Weights of a small GPT-style language model, trained from scratch on English Wikipedia: MLP 896 squared ReLU.
Each number is 200 + 20 x the weight over its row's rms, rounded and kept within 0 to 999. Layers, rows and columns count from 0. The size before them is the row's rms in percent of the matrix's.

# k: layer 4 attention key, 448x224, rms 0.118, rows 315-319, columns 0-111
# q: layer 4 attention query, 448x224, rms 0.116, rows 316-319, columns 0-111
# v: layer 4 attention value, 448x224, rms 0.11, rows 256-282, columns 0-111
# o: layer 4 attention output (transposed), 448x224, rms 0.0624, rows 256-281, columns 0-111
k315,083,213,220,177,196,200,207,206,195,173,188,192,180,244,191,220,213,209,228,179,163,213,197,171,187,217,221,205,192,163,213,185,215,235,204,205,178,224,223,187,178,214,184,186,222,206,177,173,213,189,197,230,198,206,192,181,164,148,220,193,197,186,189,191,195,194,215,194,197,191,234,185,223,206,211,196,212,191,203,233,182,198,189,191,208,191,172,206,197,231,199,175,174,154,207,160,194,210,187,214,243,186,206,210,243,195,192,163,206,210,215,158,205
q316,082,166,219,216,173,169,183,221,200,221,151,230,243,186,213,181,218,217,231,185,190,185,215,191,195,218,190,233,204,223,166,213,206,206,202,169,184,205,201,219,180,213,187,158,200,232,187,218,221,196,213,176,195,195,188,191,210,246,203,219,169,240,178,234,190,183,186,202,198,208,198,173,155,217,206,212,210,205,228,208,194,212,167,171,222,203,206,193,215,190,211,210,194,204,206,194,194,206,232,155,171,166,176,201,213,222,185,234,213,205,204,210,204
k316,091,193,156,219,174,203,202,219,178,213,196,210,179,203,158,180,196,230,176,185,185,203,197,184,186,196,187,212,221,219,176,178,189,154,249,162,212,200,206,188,222,160,186,188,225,220,199,202,252,204,194,189,175,207,214,205,211,167,215,194,203,215,190,216,183,180,231,226,232,200,204,226,168,221,169,189,167,207,166,208,192,198,202,184,183,195,173,204,185,191,192,205,223,201,199,209,198,222,230,192,195,192,233,190,225,209,201,216,210,203,206,236,165
q317,080,204,167,180,192,223,189,218,195,161,232,196,205,198,175,206,193,181,218,215,165,193,199,217,206,206,157,184,165,205,201,177,172,208,185,202,187,183,163,213,195,197,174,211,190,175,205,140,214,192,228,183,215,237,176,233,190,211,229,226,203,203,195,226,182,180,182,215,186,189,183,203,202,181,189,204,144,208,203,200,240,228,231,196,224,199,194,183,267,207,216,203,208,196,233,211,206,193,155,204,209,234,175,196,204,175,197,210,211,198,202,181,183
k317,086,198,244,222,215,182,219,163,190,201,221,183,210,194,202,221,191,210,212,188,215,236,207,188,213,211,203,176,197,179,208,203,228,216,181,217,155,195,190,202,206,233,215,200,199,231,209,196,186,225,213,191,233,180,193,191,212,217,198,217,221,156,202,230,192,211,241,175,190,228,190,217,175,190,210,158,259,215,172,240,210,217,225,230,181,188,168,169,195,211,173,206,234,189,207,191,211,232,191,179,188,188,185,175,220,203,202,185,239,200,226,161,179
q318,080,204,187,211,177,238,224,234,198,222,176,206,191,197,182,213,229,221,206,226,187,186,195,208,209,206,184,212,195,152,193,184,204,185,195,205,177,175,227,187,203,212,188,181,172,204,187,212,174,234,196,193,206,185,219,202,207,200,210,201,224,153,231,210,206,190,237,192,191,173,219,225,189,210,146,205,238,194,210,232,170,216,187,186,184,188,186,215,204,202,233,214,199,200,191,188,230,210,209,176,194,209,208,218,190,200,219,190,207,215,194,225,192
k318,087,192,208,178,201,201,196,211,172,175,193,172,197,227,186,217,189,217,180,211,181,208,203,185,210,210,237,170,177,204,180,186,200,195,183,178,207,197,188,201,163,194,234,220,195,195,177,180,201,246,214,209,186,232,172,192,183,198,231,193,196,199,200,199,152,229,222,197,180,185,169,196,208,193,218,201,209,203,211,237,205,204,254,234,214,154,203,232,227,186,196,210,202,211,202,243,188,235,170,213,206,204,208,185,211,168,215,171,231,228,236,190,188
q319,095,196,210,181,234,187,216,201,185,207,149,200,226,210,205,219,166,210,201,211,187,197,179,172,241,228,212,220,212,227,221,231,186,222,191,195,189,211,212,192,174,188,167,171,194,166,218,194,193,229,187,168,192,209,200,190,190,196,194,220,215,227,198,206,229,191,195,174,206,163,191,214,172,174,179,196,219,224,184,194,210,186,185,176,226,204,212,204,225,187,212,159,176,201,219,194,204,196,215,181,214,171,191,187,179,191,228,232,200,187,200,196,162
k319,089,195,232,203,214,209,223,233,182,158,177,188,206,207,250,225,188,212,243,189,199,165,212,189,233,243,237,185,163,222,180,196,226,220,211,209,183,174,199,181,195,221,215,222,182,245,173,202,191,227,198,164,211,220,202,180,177,171,192,191,191,169,192,203,207,213,174,201,192,209,187,196,231,194,178,178,213,208,178,208,148,223,210,259,226,209,222,174,182,190,209,156,212,205,189,187,190,196,209,190,204,205,189,185,233,171,188,211,201,215,195,157,231
v256,094,165,183,209,168,199,197,205,193,198,212,180,212,209,182,195,225,198,221,202,178,173,220,212,208,186,220,226,172,183,203,176,204,181,209,213,189,212,205,219,198,228,232,187,221,191,201,146,186,178,179,215,228,215,200,199,197,184,182,193,172,210,253,200,169,195,192,153,182,207,167,227,172,198,191,188,210,202,178,206,183,213,187,138,170,217,213,183,197,205,233,222,203,208,200,191,202,190,178,170,165,181,175,198,188,179,189,185,227,171,195,185,204
o256,092,186,199,184,218,176,218,195,171,199,206,219,210,196,220,147,182,224,221,211,208,254,196,179,207,204,182,195,214,170,214,214,201,165,180,200,177,172,165,196,203,201,240,190,222,185,245,204,254,193,221,184,185,191,185,215,190,211,203,213,164,171,203,220,202,182,211,181,202,212,199,172,222,188,198,222,193,189,229,176,219,226,151,211,213,156,192,198,247,232,199,209,173,207,200,191,218,183,207,174,202,190,195,204,192,165,189,185,177,194,219,198,180
v257,083,236,208,217,208,222,193,181,222,213,225,212,205,202,192,212,183,194,191,204,193,211,203,228,228,199,201,194,196,205,235,200,199,206,184,202,186,187,209,228,179,212,194,228,173,186,184,179,236,196,217,242,224,209,210,251,154,226,213,207,249,196,224,188,207,203,200,212,187,182,207,207,206,200,181,212,226,213,196,192,218,194,190,191,199,228,169,148,179,203,245,180,202,218,196,199,148,210,239,245,183,227,219,196,228,171,169,210,189,223,234,205,172
o257,080,224,175,196,205,187,230,215,183,217,197,205,170,193,163,195,163,150,195,218,202,179,185,208,197,203,184,204,207,176,217,191,196,179,214,200,195,224,205,165,204,185,190,160,227,209,175,187,188,240,173,209,228,220,213,203,146,248,175,208,184,237,214,203,180,212,225,206,215,221,236,231,186,239,161,212,192,212,188,187,193,200,181,174,219,210,217,216,208,201,211,183,163,209,208,190,219,202,209,189,215,211,187,195,223,218,167,187,218,193,202,242,182
v258,082,201,185,208,167,199,176,206,226,231,215,201,209,219,220,227,196,184,186,151,216,177,197,206,214,197,243,181,184,182,205,200,170,238,199,208,208,188,202,196,188,218,238,221,243,206,209,178,202,166,207,153,166,205,202,220,221,233,203,202,227,207,183,199,179,181,157,205,217,219,176,206,177,190,181,224,191,158,213,198,211,187,212,224,200,212,179,200,178,197,205,228,183,200,218,225,222,189,207,225,198,220,230,183,212,184,201,208,206,173,198,228,212
o258,086,181,197,201,205,150,187,238,207,211,216,199,186,183,170,199,231,225,181,199,193,244,226,193,215,212,203,220,202,203,176,190,239,207,228,202,185,206,196,192,206,204,190,174,215,204,244,163,230,200,189,199,166,201,216,177,202,218,181,203,159,195,192,212,216,201,212,200,156,234,192,209,193,204,189,192,239,219,162,214,205,202,209,180,216,183,192,178,229,233,220,173,201,224,205,208,211,202,196,217,181,195,187,179,195,215,193,234,193,199,214,213,191
v259,083,240,222,224,172,249,202,197,194,185,210,182,220,224,195,194,180,184,202,191,209,238,199,196,229,217,234,187,252,177,202,207,204,200,209,199,224,179,211,212,202,214,207,220,215,196,193,149,223,211,182,200,190,230,190,200,171,176,194,194,208,178,165,197,175,186,252,205,226,186,192,217,218,178,199,187,184,175,208,200,207,205,212,208,196,179,178,231,173,184,188,178,179,189,176,214,218,233,207,207,176,186,181,176,245,201,154,177,222,235,187,192,187
o259,087,201,213,204,212,196,224,234,192,227,181,164,186,216,169,208,175,183,195,213,223,195,185,220,239,178,178,200,180,173,214,184,177,252,203,250,177,235,205,191,216,213,186,212,191,203,212,176,216,198,208,191,206,209,204,199,192,193,173,213,177,196,231,216,236,207,190,221,184,243,222,175,173,185,223,203,196,213,194,170,202,160,205,203,206,209,219,184,199,180,209,218,229,165,191,210,244,218,172,184,164,183,218,206,201,196,211,213,193,198,198,168,238
v260,087,239,194,239,216,198,195,211,187,176,193,211,226,205,192,212,198,221,203,220,205,205,203,196,225,201,249,179,176,192,200,217,186,184,174,156,170,200,197,257,223,203,204,188,206,226,184,185,185,232,203,193,211,181,163,185,188,169,231,219,228,184,181,198,173,200,159,221,199,203,163,207,216,207,186,211,174,174,204,178,161,174,197,203,210,225,200,184,198,196,200,210,210,189,216,203,201,202,222,174,200,155,202,197,196,199,207,189,194,219,219,183,182
o260,089,168,198,171,199,209,231,183,169,230,193,195,212,187,214,189,168,168,213,219,173,223,180,172,192,212,180,199,219,195,226,200,225,173,205,250,221,210,217,164,169,194,192,195,208,190,186,196,168,158,172,167,193,208,205,221,184,192,177,186,199,224,203,197,200,225,197,219,209,222,230,230,191,156,198,208,162,194,183,228,150,211,183,200,199,196,185,187,216,200,189,221,164,219,207,191,209,195,202,235,179,169,247,220,190,213,233,231,204,211,205,223,207
v261,089,180,189,201,221,192,231,197,158,204,178,169,227,202,208,200,191,199,199,200,185,175,181,200,181,163,205,186,181,178,166,214,231,193,196,187,188,185,206,222,206,212,177,248,200,211,222,198,216,162,216,180,172,183,225,174,184,165,204,216,194,214,200,197,193,204,210,199,230,275,194,221,209,200,196,220,189,234,168,219,195,194,138,172,183,197,223,210,220,204,185,196,226,202,210,201,212,203,205,252,216,190,206,208,173,194,213,236,205,194,210,180,195
o261,089,246,160,193,223,213,179,216,218,183,229,176,192,166,254,182,234,247,195,228,147,204,210,191,212,202,220,197,211,199,241,163,184,185,154,172,169,194,176,237,196,186,223,198,206,196,187,181,167,228,187,195,171,226,196,187,190,189,214,204,205,212,191,180,200,171,182,180,181,188,211,208,207,224,204,150,159,214,202,174,178,195,183,202,177,167,196,171,219,184,223,179,215,189,198,179,203,240,186,199,230,196,215,202,200,212,218,169,196,192,220,201,219
v262,084,184,197,201,183,190,224,208,222,198,236,196,198,193,198,232,179,187,152,190,218,199,212,164,244,220,225,234,219,204,211,203,190,164,219,194,231,184,207,212,209,201,206,216,164,218,242,198,229,197,223,140,189,214,180,208,199,222,184,208,215,208,185,201,216,172,191,196,188,208,187,196,213,224,221,231,207,201,210,155,194,159,163,176,188,210,230,199,206,202,210,191,195,192,196,186,167,163,215,194,191,203,187,180,199,224,208,202,183,213,206,193,228
o262,088,193,186,185,193,240,188,201,214,178,172,178,227,240,201,207,226,210,202,238,169,218,183,179,218,207,190,213,196,177,183,169,224,206,196,204,176,214,220,139,173,235,180,198,204,224,149,167,200,220,198,214,178,192,164,210,209,186,223,205,204,201,210,176,198,231,212,206,169,206,231,229,195,180,159,182,185,209,183,229,175,212,225,173,158,174,190,162,196,206,205,227,196,189,202,206,234,213,164,185,212,200,213,163,189,184,216,174,186,197,213,213,186
v263,085,220,207,211,218,218,212,206,194,198,260,248,216,187,168,205,205,195,186,174,204,186,219,222,227,180,250,228,189,189,187,232,193,151,180,224,192,179,181,199,208,178,174,210,191,210,227,187,213,200,247,186,196,188,208,198,195,183,182,204,213,201,213,168,170,198,224,181,233,203,200,211,202,181,168,213,196,202,208,222,219,202,179,179,184,209,177,175,186,200,201,220,185,211,175,183,201,174,179,183,196,233,204,204,200,197,181,179,173,216,193,184,217
o263,086,183,176,233,196,177,148,217,201,205,206,183,204,175,187,192,220,186,220,236,206,191,200,212,235,229,200,215,200,185,201,184,205,186,211,196,179,214,192,221,156,212,189,212,206,184,164,179,215,208,199,198,184,198,230,226,173,196,215,176,182,189,198,204,191,207,199,199,206,205,200,211,167,192,208,215,218,183,214,181,186,239,229,205,195,212,203,157,228,203,221,213,208,201,217,184,186,208,233,184,203,173,205,168,236,152,215,206,161,215,195,203,247
v264,094,177,196,189,173,205,169,235,205,193,177,198,222,191,169,198,196,191,200,221,209,199,180,181,203,204,182,198,198,223,193,200,190,210,202,233,198,194,197,179,197,212,197,199,192,201,224,208,187,214,220,204,217,229,194,203,187,233,232,192,199,201,189,207,211,192,231,220,224,198,198,194,213,193,201,223,216,225,174,182,192,224,249,238,205,228,226,201,207,212,214,193,190,178,179,178,208,228,168,213,190,208,216,195,254,206,209,199,192,219,201,210,215
o264,099,196,188,214,201,247,219,195,213,189,228,229,209,207,194,197,221,171,216,201,160,203,237,201,216,192,195,213,206,208,175,205,175,217,213,213,181,197,215,212,251,188,178,196,222,245,196,183,229,173,224,207,212,180,204,165,180,216,169,189,172,184,228,213,200,173,195,208,231,200,227,211,202,174,204,214,228,188,210,210,213,210,219,182,229,197,178,211,173,208,187,227,212,201,166,198,202,181,219,198,199,230,193,216,182,215,206,206,200,175,196,216,219
v265,095,213,227,216,201,192,184,180,149,200,180,183,210,154,209,196,206,191,222,209,208,151,206,207,213,240,223,177,182,210,228,170,205,204,234,209,199,198,234,199,202,199,192,219,235,206,222,195,191,189,154,156,198,201,186,171,210,173,183,180,226,201,201,185,182,222,188,172,225,201,206,204,198,204,188,214,221,201,186,201,171,166,190,204,177,235,243,190,221,184,199,231,230,181,199,166,230,210,195,214,217,202,228,205,207,211,205,223,214,175,194,222,187
o265,094,185,198,169,189,185,192,201,196,217,245,242,225,178,217,194,202,198,170,211,224,197,210,188,181,164,196,192,211,219,193,199,210,192,180,201,209,186,190,222,229,208,227,172,195,190,200,170,203,178,202,195,178,171,230,192,207,192,190,205,182,201,200,177,205,180,190,189,212,230,198,212,188,196,231,168,216,162,213,153,189,198,147,239,226,211,157,209,188,190,246,212,190,219,156,173,199,192,190,191,171,174,238,200,184,217,206,180,188,187,194,201,211
v266,095,176,177,196,243,224,210,180,174,215,180,156,199,203,181,190,204,244,209,225,249,172,213,158,194,241,145,163,170,217,219,188,192,207,199,245,203,184,192,186,168,226,223,200,216,199,194,219,186,223,202,184,224,208,206,188,181,194,222,187,219,196,235,196,219,208,177,212,197,197,202,199,192,212,207,196,229,230,172,183,168,247,192,209,205,213,213,202,186,229,233,173,213,204,185,179,218,239,214,206,197,185,217,238,205,190,203,204,229,187,199,178,203
o266,104,216,196,194,218,213,161,185,218,204,197,211,194,189,207,167,209,216,204,161,188,215,231,197,215,162,199,218,195,249,197,162,184,229,210,200,213,173,229,218,245,156,212,177,194,171,219,219,197,201,217,216,210,218,187,192,201,215,207,184,190,218,164,206,192,188,177,163,228,188,234,200,210,234,204,208,145,181,194,167,219,201,185,171,195,212,197,232,213,208,206,201,191,190,171,207,204,206,236,196,195,230,184,234,196,197,198,217,220,176,194,239,189
v267,086,210,165,172,199,180,229,232,173,183,208,207,193,206,201,212,185,189,229,189,225,200,230,221,210,224,229,198,237,175,208,212,167,204,222,210,206,206,172,203,190,170,218,173,169,213,217,186,232,183,217,197,216,226,220,249,166,213,186,213,170,178,230,190,194,181,219,220,176,177,180,194,229,225,208,192,191,223,176,179,193,196,218,196,157,183,185,199,196,230,212,229,220,194,206,154,191,206,173,182,207,216,160,227,185,181,176,232,235,217,199,220,203
o267,091,160,155,179,210,229,180,173,241,190,161,228,218,206,224,166,203,196,214,204,183,152,198,196,231,192,193,178,180,185,197,225,199,212,178,170,188,197,167,173,205,239,207,220,184,205,166,193,197,206,231,209,181,169,227,189,208,239,218,198,181,220,212,186,210,218,181,199,192,220,203,213,206,213,167,222,215,208,210,183,205,220,197,172,231,190,185,205,161,183,211,191,199,197,209,197,159,171,176,188,169,242,209,174,219,174,259,199,208,181,177,134,205
v268,084,246,206,149,221,241,209,177,214,204,208,219,186,189,217,262,155,210,196,191,199,218,179,215,178,205,167,194,223,205,206,203,195,194,189,181,191,197,217,204,235,203,192,228,193,190,191,229,205,178,207,178,212,191,212,216,215,193,185,171,211,208,205,165,213,182,188,196,201,189,189,184,207,185,152,196,180,197,230,239,197,193,160,198,154,175,168,229,174,207,215,169,204,194,186,207,172,189,200,207,233,211,196,186,201,217,213,183,190,238,178,189,186
o268,085,206,212,229,213,198,185,169,200,163,211,177,222,193,225,188,173,225,165,242,223,183,210,205,204,183,223,176,191,217,203,173,195,183,211,207,203,256,203,162,182,225,197,187,184,162,208,214,180,214,191,195,210,185,211,191,192,213,209,180,228,236,174,186,196,231,199,181,192,194,173,194,213,207,225,195,201,203,181,183,180,194,197,196,205,187,188,184,207,197,168,183,195,200,225,236,193,207,217,189,189,194,208,232,219,153,260,248,238,204,201,178,182
v269,097,196,214,180,241,153,232,220,183,224,203,179,237,170,186,225,252,194,235,194,190,186,247,190,220,218,238,180,173,219,202,200,184,210,215,237,170,204,173,169,188,166,230,190,205,204,210,186,227,185,201,193,213,220,192,213,161,178,212,184,217,230,205,201,212,188,187,202,172,222,214,181,184,240,220,207,219,227,166,179,206,183,187,162,194,207,219,224,204,182,205,212,242,217,206,182,214,254,194,190,221,212,203,185,228,221,196,200,238,186,225,228,235
o269,099,184,151,208,209,221,206,205,247,230,204,227,194,227,215,193,207,198,198,168,159,220,163,239,191,211,184,216,198,199,211,183,179,217,166,205,208,195,221,187,214,184,192,189,201,217,219,203,195,211,183,194,206,196,217,194,221,208,171,220,212,199,191,217,208,153,202,193,206,188,195,229,204,220,180,186,211,172,215,202,212,232,147,160,207,183,233,207,196,210,258,198,181,196,222,187,220,196,235,194,190,218,227,230,206,184,211,199,198,185,171,200,190
v270,085,186,197,172,217,145,161,234,177,219,197,186,194,182,228,211,201,195,206,180,178,182,217,155,198,141,249,200,138,206,217,215,220,202,181,188,202,202,203,195,224,211,194,228,228,194,179,211,211,206,208,204,188,222,184,197,201,191,224,215,187,184,188,189,207,178,224,218,178,226,172,182,205,197,200,177,229,188,226,217,206,174,195,216,242,166,166,172,198,208,181,208,163,200,190,220,226,188,195,195,208,210,172,204,219,195,214,176,166,215,215,180,190
o270,088,208,198,160,213,213,184,150,222,185,222,168,197,224,187,200,215,209,180,181,211,195,200,217,199,219,212,198,187,209,193,187,193,195,247,200,204,202,184,225,175,220,178,157,189,201,199,173,178,228,205,185,180,212,207,160,242,219,194,185,193,183,176,169,183,220,178,142,192,175,186,181,209,177,231,210,197,225,176,215,242,206,184,189,191,178,254,209,215,182,192,208,218,216,214,193,178,200,189,218,163,198,202,207,188,205,173,198,217,205,211,189,209
v271,084,186,192,187,229,184,218,205,206,231,199,186,173,200,180,205,206,259,191,188,229,189,221,191,222,190,204,192,197,171,193,198,189,194,228,178,210,193,222,191,187,201,195,206,235,225,162,196,196,194,171,203,206,199,155,177,218,208,230,179,199,206,200,194,222,174,202,182,178,210,200,235,187,237,202,207,186,201,229,172,176,171,212,226,229,174,210,224,213,214,171,200,214,170,194,188,220,198,196,164,216,205,192,179,174,203,181,180,219,195,167,211,197
o271,081,182,231,218,224,241,172,191,209,189,195,234,234,178,206,196,201,202,203,209,173,208,219,161,198,224,210,207,177,204,173,183,175,185,212,200,200,200,207,220,187,186,170,182,189,194,193,213,179,203,189,190,206,210,181,205,224,194,231,241,190,169,174,204,228,211,207,203,145,179,202,202,210,185,193,209,166,221,221,189,222,219,225,192,209,200,203,230,178,175,222,184,197,185,179,167,211,205,190,227,179,220,212,194,184,162,179,205,205,196,209,212,213
v272,088,220,201,181,184,181,226,202,203,229,191,178,229,196,158,157,202,204,190,216,181,193,186,214,222,205,182,197,199,186,187,218,237,190,221,187,201,225,172,206,203,195,225,234,169,214,198,167,192,170,241,218,208,222,207,188,197,231,193,193,241,200,210,182,180,168,207,268,221,191,174,200,177,224,223,229,201,189,193,227,209,193,207,171,193,158,222,235,196,191,208,170,218,179,190,213,179,193,215,156,211,189,192,192,163,195,192,227,173,215,221,179,230
o272,088,192,181,195,171,232,195,209,202,166,168,191,193,178,237,210,211,189,251,191,146,235,212,194,204,211,219,186,196,192,199,199,195,174,166,181,197,185,198,225,211,211,193,188,183,194,203,208,211,226,189,191,197,201,193,206,213,218,182,219,171,157,224,220,210,179,201,187,162,145,192,204,179,215,199,207,222,224,221,189,220,187,208,160,198,214,142,190,203,231,201,202,227,188,170,183,189,194,224,217,223,207,205,238,213,221,204,192,211,197,245,198,177
v273,085,205,188,230,210,231,221,220,198,183,192,240,207,184,190,178,217,208,205,203,156,239,215,225,198,228,209,211,187,168,192,197,183,209,214,183,221,201,186,223,202,192,218,189,216,190,231,206,214,224,192,232,229,220,242,177,178,191,206,205,224,206,210,176,191,192,208,183,180,209,207,215,217,204,195,190,193,165,194,203,182,185,211,191,203,250,208,160,196,214,228,218,215,197,179,195,161,202,189,211,187,241,189,186,187,221,168,168,174,194,199,212,179
o273,080,202,149,198,191,173,199,216,214,228,216,187,201,199,168,202,217,220,232,194,232,210,218,213,194,175,196,237,205,167,179,207,176,186,203,249,175,176,211,182,180,202,191,186,196,179,231,160,216,176,175,168,218,200,219,220,198,215,221,194,216,208,226,196,169,213,232,171,215,222,224,215,217,204,213,222,178,244,193,227,160,176,189,202,209,195,206,193,227,184,180,186,214,200,165,183,219,175,209,229,223,210,180,185,220,218,207,212,145,206,192,192,203
v274,096,211,193,218,206,226,176,205,231,179,187,189,197,184,256,185,197,177,208,232,195,227,259,182,205,195,223,194,157,217,229,189,195,226,196,229,174,212,208,173,198,214,189,232,174,205,198,186,193,191,195,222,204,156,217,205,177,229,232,189,226,203,247,206,200,213,183,210,162,181,189,184,203,199,179,187,234,239,196,138,185,204,216,190,206,186,203,207,198,195,225,206,218,181,181,210,206,252,199,211,211,229,196,234,196,193,184,204,226,218,215,215,197
o274,104,206,178,220,239,197,208,176,172,214,203,206,223,210,208,209,190,196,204,198,181,199,170,172,190,227,197,207,204,185,211,202,204,193,185,211,177,183,203,198,215,170,189,188,222,201,199,189,183,180,185,185,184,197,204,184,205,225,153,216,191,217,170,189,186,204,231,177,208,197,201,186,196,208,213,201,166,172,172,211,200,150,168,192,194,207,179,216,208,237,218,186,146,172,228,190,216,208,195,193,203,197,205,239,168,211,226,170,254,163,177,160,196
v275,086,236,181,261,216,199,157,172,221,229,186,199,196,233,230,216,234,209,162,175,197,184,208,197,223,186,188,187,181,214,182,163,207,168,191,215,209,217,201,196,176,205,165,226,195,182,235,182,176,181,244,184,200,207,194,182,173,196,202,194,227,213,200,157,199,198,169,235,207,165,239,218,229,169,221,210,188,221,220,225,152,180,216,223,222,203,206,208,194,181,222,175,212,203,189,206,207,199,237,185,191,242,182,217,183,211,175,201,147,190,182,198,188
o275,091,177,213,165,178,235,170,202,195,229,239,188,201,202,182,194,175,213,211,237,174,199,232,195,182,200,207,222,206,157,211,192,197,221,194,201,186,195,200,234,231,162,202,212,190,169,187,166,200,203,203,207,165,227,177,207,194,210,230,226,196,186,183,187,180,218,248,229,166,175,205,202,160,229,202,192,185,170,163,185,192,209,185,198,217,190,192,199,190,216,183,201,180,205,161,191,219,212,173,217,236,179,216,213,186,221,194,199,201,196,200,214,219
v276,083,196,178,181,193,221,217,223,210,214,196,202,220,165,199,208,188,157,211,210,243,211,195,226,231,247,220,202,206,204,193,217,184,227,201,210,203,228,212,201,183,185,228,203,189,194,180,211,220,230,183,195,197,159,167,203,166,211,198,200,191,180,176,218,196,202,201,200,212,162,143,209,215,189,182,199,209,209,203,173,216,180,192,211,173,206,202,177,199,205,197,235,231,191,216,168,196,214,220,193,209,181,188,195,212,180,170,218,210,191,142,222,168
o276,089,230,184,228,212,236,215,205,225,172,160,229,192,202,205,173,191,198,210,185,218,208,200,195,191,182,167,230,228,194,211,217,218,216,223,212,220,202,225,217,186,231,184,156,215,215,171,200,207,163,169,221,182,222,220,223,209,232,207,198,204,179,210,220,197,207,185,192,193,233,199,205,178,222,187,197,222,196,228,226,206,231,199,174,220,199,179,213,184,235,203,222,159,203,220,185,187,176,184,187,144,201,233,171,196,180,219,194,188,200,192,204,225
v277,092,208,217,204,173,185,167,194,196,193,194,180,200,233,211,185,204,228,164,192,214,198,158,214,184,196,211,199,237,207,186,226,199,200,193,235,225,208,220,178,185,176,188,178,173,169,254,208,181,255,181,183,245,227,226,180,226,200,195,198,166,195,200,192,205,210,211,183,196,223,206,211,214,185,185,172,202,186,228,163,186,193,191,214,198,232,203,183,221,159,165,206,184,192,214,208,209,170,230,190,186,208,197,200,167,195,171,177,165,199,165,164,192
o277,094,179,204,253,178,198,218,218,210,214,192,201,202,214,171,206,221,204,234,193,209,170,214,199,222,187,199,166,174,201,169,166,201,178,211,189,197,211,182,162,174,231,222,187,173,197,176,198,169,185,236,189,179,184,181,214,177,171,246,198,226,193,237,220,192,216,221,186,236,218,205,185,199,178,195,226,204,202,232,203,202,231,206,230,227,209,220,198,198,195,204,175,224,220,180,175,198,200,182,195,190,163,196,166,264,194,191,180,213,226,203,207,219
v278,092,182,206,195,194,201,235,185,196,215,181,207,228,180,189,204,213,184,211,205,218,188,195,195,205,177,210,197,189,203,185,223,182,167,205,182,236,208,208,166,191,161,194,244,187,194,166,201,188,187,161,182,194,192,199,185,256,161,187,168,199,189,206,205,201,173,213,154,187,175,185,217,222,190,181,213,171,210,225,169,202,152,171,219,170,171,223,213,185,238,202,221,212,178,201,218,154,199,207,202,221,224,155,226,198,189,224,187,193,206,199,185,197
o278,098,225,187,198,189,202,198,189,177,167,169,166,234,193,193,179,224,213,201,244,189,210,188,156,207,211,187,218,175,193,222,188,228,207,200,192,173,242,203,181,181,240,192,183,192,200,155,187,192,215,219,178,186,205,174,231,204,200,215,232,201,193,180,191,203,199,196,200,193,135,206,189,182,212,201,144,228,220,204,210,193,219,161,196,207,195,178,191,210,185,198,201,172,182,203,190,215,202,213,150,207,204,219,158,193,203,195,166,207,166,214,199,217
v279,099,228,187,208,213,190,170,180,213,206,187,152,208,224,182,239,226,191,187,226,205,161,175,145,191,180,167,182,199,214,201,194,209,216,194,199,235,214,211,217,204,234,198,206,180,230,239,195,188,219,196,212,203,215,201,201,187,176,207,197,215,193,198,168,199,178,185,192,234,246,207,184,205,193,208,222,207,205,208,199,190,187,181,213,219,214,230,207,190,190,192,176,197,207,237,203,193,192,195,233,197,200,192,198,197,200,184,189,170,193,204,214,163
o279,092,189,232,172,200,225,173,178,260,173,207,212,172,219,192,214,184,225,203,198,206,217,228,219,193,179,186,191,212,237,221,182,226,210,182,180,188,219,224,195,209,209,242,174,197,201,168,202,176,205,210,185,193,185,200,186,200,200,203,195,210,247,190,199,213,224,194,175,215,166,190,192,189,176,188,180,165,195,221,224,201,208,201,169,192,213,187,212,198,213,216,196,223,202,170,210,198,203,230,226,172,195,213,250,220,190,202,220,179,210,214,203,182
v280,080,209,179,225,190,201,186,183,171,220,194,208,234,216,156,195,189,223,219,207,206,178,184,177,211,209,190,251,191,196,235,222,210,213,224,232,202,191,244,212,226,224,170,195,197,177,211,185,208,223,222,212,183,203,179,183,181,180,186,175,184,231,200,196,195,198,183,241,208,171,196,230,169,168,174,183,203,186,177,202,215,201,214,232,170,203,213,211,204,195,199,167,213,200,197,180,210,199,225,179,202,189,219,228,185,185,196,229,201,186,189,210,209
o280,082,210,240,180,224,205,178,201,194,233,200,199,165,219,207,204,166,171,209,186,203,206,230,242,160,198,192,182,207,223,193,184,201,236,174,200,259,185,208,189,222,192,176,190,213,189,185,181,216,196,192,220,170,226,208,210,175,220,199,193,224,205,208,186,187,219,186,218,207,172,219,217,236,167,232,194,201,243,191,202,181,215,180,184,213,195,200,207,206,185,207,201,171,228,179,205,196,190,218,184,176,226,207,222,203,197,157,170,188,200,222,226,209
v281,092,238,216,190,177,191,205,192,217,203,191,213,202,181,226,184,172,235,214,198,209,179,192,184,204,179,222,212,207,190,186,226,183,216,181,193,180,179,192,166,188,190,202,181,228,168,188,177,215,185,205,243,186,201,220,165,202,193,190,206,204,226,157,196,210,196,201,191,207,202,210,182,173,199,187,218,181,197,165,260,232,178,178,234,231,185,180,219,201,215,201,225,209,178,200,196,171,171,225,197,190,245,155,191,226,219,200,175,239,220,213,222,219
o281,092,199,217,206,250,180,199,186,214,202,190,194,180,198,227,219,222,180,224,187,237,193,207,219,210,211,161,206,205,199,223,205,179,215,225,191,188,191,203,215,167,199,209,228,207,211,195,236,209,221,198,183,201,213,196,212,238,167,213,212,199,186,183,224,198,201,226,187,200,194,177,214,208,180,244,188,219,195,180,168,206,188,199,248,214,202,189,199,208,159,185,179,184,239,209,178,217,197,226,212,194,186,216,164,197,211,251,218,202,180,191,205,214
v282,082,183,197,180,170,211,191,217,183,219,165,234,195,188,186,222,208,224,195,204,170,169,228,198,221,195,190,181,177,194,214,211,224,180,158,166,213,191,224,195,172,167,192,202,205,217,189,211,208,197,196,183,178,173,183,211,187,198,191,246,250,203,223,211,207,165,228,204,184,190,214,167,193,207,247,205,219,154,186,191,212,207,155,210,206,201,183,184,221,211,223,253,197,205,180,188,173,210,216,207,198,205,229,187,198,202,190,185,169,184,218,179,210